Each number is 500 + 25 x the weight over its row's rms, rounded and kept within 0 to 999. Layers, rows and columns count from 0. Numbers have three digits each. The size before them is the row's rms in percent of the matrix's.

# layer 4 attention query, 128x96, rms 0.207, rows 0-127, columns 64-95
080:471502526535496525485496517453516540501493495541516483520473522536469453504530532523520501501496
082:473559429491520496533514480511492492515483473472491471478476513524494514500484509514500513488503
078:518503532494513499505507518536490529533506476445422472572547489537515506500472502493489506506516
080:478465485465490477482539447500509507487446533497517554499489518486495505502522511537446474476510
088:486525516542508499482454504477493517465484474468492487507505515479522529565500482487544518498527
081:552500505471514492530476467486507492493533503495406494529499508524454503499513494520507501500521
073:523464471504532471516501518492497500504509495512497485502506492502502487492476494481453503484516
093:491515517497475486505539491501471520465467494455464476455516500498457457501479492480483538466503
088:465483498470469526476477517487531503502475543490520529466503544529469484443521464546490470525463
086:475483531462503500526503475479469523517500494497481489470522453504506522495471525463493492509542
071:556484479513518515510511501473493506516488546544520511488473490495498447526575507505481501518518
076:474481464485540535502489504508519450496499478501531473535481530534470510513507475476488452512466
082:536454512511451454494461519482480502501481526484520529477509473513511487538562522505518485508486
081:514471518463546518512509504478521497500501515512510508504519526495502543483563476544499504496506
085:503470516513492477521500498511446443500494494500525469533458487470489488485514506492488479499539
105:479511502482523478464480507481474521466534495493452503527484511474497481457497508500460537515505
089:521443532503507489557507491499525482512491508553490504499470477513510521498447550530527475480512
078:490565525534523478490482506463507538511467473524514493495480546500513485505502533518474530488524
085:457449507526536449486514490474539480470536500452487541490510480523521495534508519532566515471536
082:494558486535527482480475506519520469485474506519491547521473491544522443536487499477495479541495
107:509506476495476444517502505561509511552514510499450520526518492533489507490527473490484510522522
076:500494531512487502499491431474481500537521473555513499473471518517514532478488505522482506473503
089:506545512499505506528478505528516519535500506511473523499515510469496497527495523502535508457493
075:514468470514508537475484520503451501538503530529478534513516510511509481458512503543509487494454
073:470495480464524500521491476529499515482539493556514515495549494459484476519528491490482529544534
077:499505510501474476546544510524447503485480470516490536494512510516502515481486501528497499539491
086:482477524503484520498532506481487504528499517493491441493499451489507509472478494471533487520550
091:480532510514489436505529526500496500537512506524530486497471496508504512477461509542497462501497
079:490465496517495526510494503514496515498525509435490507555525444507469477507530480523485463537500
080:489539535496521480480470532512545446478518558513542520524483519513488518508522471519475562546460
088:561539497499502537538494498477530504506491477472485450523491500483490518500503468471543506526487
083:475508524475491482544503508482512532515482516515495503515484492507494465539544490504482511511486
087:486475495509518530538505514514497501508521522542470507501556475426532512515503506482509489519528
079:529523491490509488487535461497465488489501473499532537493479489543546463515522487507565483506491
076:472511481527483504502484488490504524530517476499482542523527481521486542463456497516504495532504
094:470489492462498503487500504486482480474521500526492507498511446525511484455467550519523482514460
092:530480488509506523508504445509549493531523473476485492473538496491543476528473502547478539553510
074:514522487505515483501522500542511516485565537489462518516524502452475503513458491515476494544512
083:495553489511517482483503519479475507488527520487433493474491520534495489513531461472459502507502
073:440488488510487533471571446483481477485570485522500477511491523501453531500519487505557432523490
092:543496501505453545518502478519554474469482531550510528486454477495532456462485530443497468476510
086:477496503502508488514472515573489523499503474534510496520504502498481488571482495451496533496524
076:502494502563483510485503485505510478532488530515506503516522504478469489467458524507495504525447
079:495555518517503431477476501498525497532504522519504515488531514497508493497505483483510496528471
086:483494485497493475521474486477520482517509494500512492468467515519517480488512500503472523503473
084:460474487522485507521498532499505557497485506479495496523496433507503472509540527491485493485551
087:542526502511498503493475536492522497516481502510509509511490489497541550480489486485501491512480
074:489511532481522499518461469507464476496538500517511484494463462492486496484533512522470470508517
079:498491546516528478511522493500535492514520495528500474507494482522456524436505511519488509502486
087:493461536494532539509476522498480527500468472470507509489511528575474512486512491465545533507490
070:510513492500514475500487530517504482521468485464492503525548484488479468498496495479520465479499
090:527465515552479494467527517476506507481517521469494499517488521503545505491498584459498509514495
087:481462494499533485489516522530486511483518532518474513465548491502484469482512482509447477512511
081:460470515480487503491508537518482543518503461486505529513504507477519484514452537557476556466505
075:531513492465477547529483513531502476503478466514525500522478505505509503524522502518503495516479
072:432526501490507507494517501458532508521498450533493491524490463490531514539555517475482470499487
085:513516523545460509493492515495486502491456434518495502507520514535494516537467488488490528473543
073:482556502503503481528506545494438516490539505459511499507495478510491430459543501505500516471533
086:498519497543493478470478474529489511532512545483457498523518481507483537468476476523485553499492
091:470492457467508508509492519528507499506470490489509469499482464506501496513491462524482545516476
092:428469476519480491508524460503508507527495526502503535500480516497510498499460502490458494502486
079:525476511514520495467497516477511497526471505526512528493548455478506550501519513434482489503485
072:515484476490507475506527504520492499510493437527496511471529484534502500526492481500498470506474
081:507511540475465479513526477523491549467494520478513438506485521504476488520515488470506506522466
115:466535520505442490530475491493529482470546536525542489495455451456469450484529506485501462491514
119:485524528556525509520500471518506530485524486550520483514513483459492501505552498474458499489466
120:469495502526477460465537510480507511535508513491489507522505491456513504526466492463519536476506
109:502480486528495504483488472520499512492464529500499448548502551502492513492515537497502461497456
122:518490461534460471456478474502510499491514511487474490489546524481485513537505500523489505526486
113:517494517529504492539495501489511513528476482482488502506508513484483492498443490521508477501510
117:538518449496486476521508478480501484545504475484509459495515502560445530458537509501514478523509
125:506475479471478500497490508538535560525475494491505508533524474468470456506448493482466570490502
103:488487463506553518522505528442492545503501515519468499497436463529506447512452513515456471481477
123:529507511462508511489480522510500468492506499520478433487486524462494520546547506510519480524495
114:471515489503523516529509472509528497489515518488538532469507485425462552507466539520516465477500
119:483491491482489484525487505501503492482537518466477492500468499512565484522492490454495517472548
118:473471517501476496485517493471459517493519511526518525515500510539532486539492503492530488507467
128:512530514475494466480472523496516498495511488516480518556502443517478527545521504517461490462493
117:493524490476537491534465518471518458454484515511495504514531530486471491518522529476541509484503
107:491458490478517457510527480495531451512499460470449510499525512490480492562506501498497481472502
114:493495511546491489443517490471494459486512473515485485543482520435483519520514491530488505529498
099:541523500491483451472504515511480459477554535518530507502496478498507507464519469512459493494450
114:479493577487532487507478489517491458492492512511494514524496511531489491508496485517466460531503
112:501528497454516524486511527490492489505509534489515464496474528512501491518478508522516523483506
110:492524502549499515453509493445523537521485526480505525488531491491491499506521540519530500503505
116:516474485477488480466499506538495498501503479520556479499473491494508524457496514467517464476492
124:497482490479526511475499494509482538523514490520551542482538496486500522519519464449489496479512
136:527512514506489510508457533496528507512482507492488499435481475528453468471472496474505509469476
115:568486525511469511533473511566463524496534488492496527488499483486510471513507519505493466479518
117:515460485550524471510456486524485535479527512497473498520510473529501513482491434513479498527500
111:523541485491486484514523524521467489482454491501463490494513514507539507515500498532508458450513
111:482475472526525473511503511479481506492512491530522534456528489467462527494482495474520485506482
109:583482492465551413499512495498496496488499491506519514498494453491514497469507511531455494540493
110:475517527494476475552501494474511471519487525530517514502514497475523480471507492499528481478481
110:529479444553479510515543466548516515482501530512486488489512471529522493468486515502509487475459
112:520506513496489518477499539505462490529492492496466504529506486488488523516538529533506487508461
115:517456526516477512524506500468515503514536521499494454508536553475509498478483482487481494461519
116:522481474501477494498481497456502491539488454519477475522501511483531508521535507504489480506462
115:481476489467535521459474536521500512538494522496498513505482519469507497520516468443506494482518
107:518498495494534495477535526483524451489505471456482485467494488489479491509500523511498477507504
107:471502499497534517457537494489467495466462464473489533527538506480497474415503501472488522470527
107:462488478507492533539457495524505476524470490537509513497555500478511505519461504506479504506505
104:480502525507500485520514520518480484493505534516463487535460508526503507460528513506489480466466
119:514542500509499523512524485460478476470518550508501453505510493525512563508483529432490475501498
127:532451474479463482489487440468461507521557504472483495500516517517473526489528481535517489472466
119:485492471501521523518484526506502518467468469484509555492509498504514531504477480483487480539545
121:498544440513521541481499501498530491544535500471503499509520540515504537456538487506523511521525
112:501505505498476467507533520570501466510534488500542541529540523469476495525468478475485491490508
104:542484487495507462511531464488509460531488532529471498477492542508490504499499502535520533500513
112:487511514548500481509437504459510518492511489526474517509519543506491487506522499477478495454516
119:478509508471511485516500442513506537475486495467504509489463501495467490472472515512539503529477
116:483524455484521537524476499525491507501486497498516535518454527531509495509496515537509520459503
121:522506507502524521489483499497498475502502485520488526449489478485494495464511512508479500516505
099:499464523495496488508471462511519517544432534532511490498483492543483483501509505500493523477502
119:498466522527535457481534526521532496498505517489467484458576500506481514475531524474524519482533
111:499490488514529510524540485523434519552520511476497496516479490491426508504514449518534510468503
128:531451474499530503534513504521534485498495480499517524467499462532487461520498527478523483481556
113:485505491485481493480464511500476564499526497502510468488541492530483488500486535520522498483564
115:497522482497543557482544518501466492479512496445524469477540479520475483505478479488502504524498
108:460505509506485511462486556539483456507492483457504461482519504495488450517530498497497509517462
119:529511553477525487511554478481468503526548516471505481490520477481508522468518511537488546503509
115:528525523555518510478565507509465536546492499521477514469509510548540501495489501528476500521556
099:481462514479506495495471475451539533499497509478512543543502499451484503503515484501477477476472
104:458530527496531531522484506522474492512483453454509545471495545534470476494436500509514497472467
116:437476548504467476503482487514481510477504523517485476517525473548520523469506532517531508509543
109:439517544493518457474495498513529458530507460506503470544479463521504488512519515478525469479507
119:503524503497502514524477505497455522497505497580521494495531489490481497524492558519518503475519
112:463524513485453474518507473492527510497513506480514485500483491514494544505490489519506488510480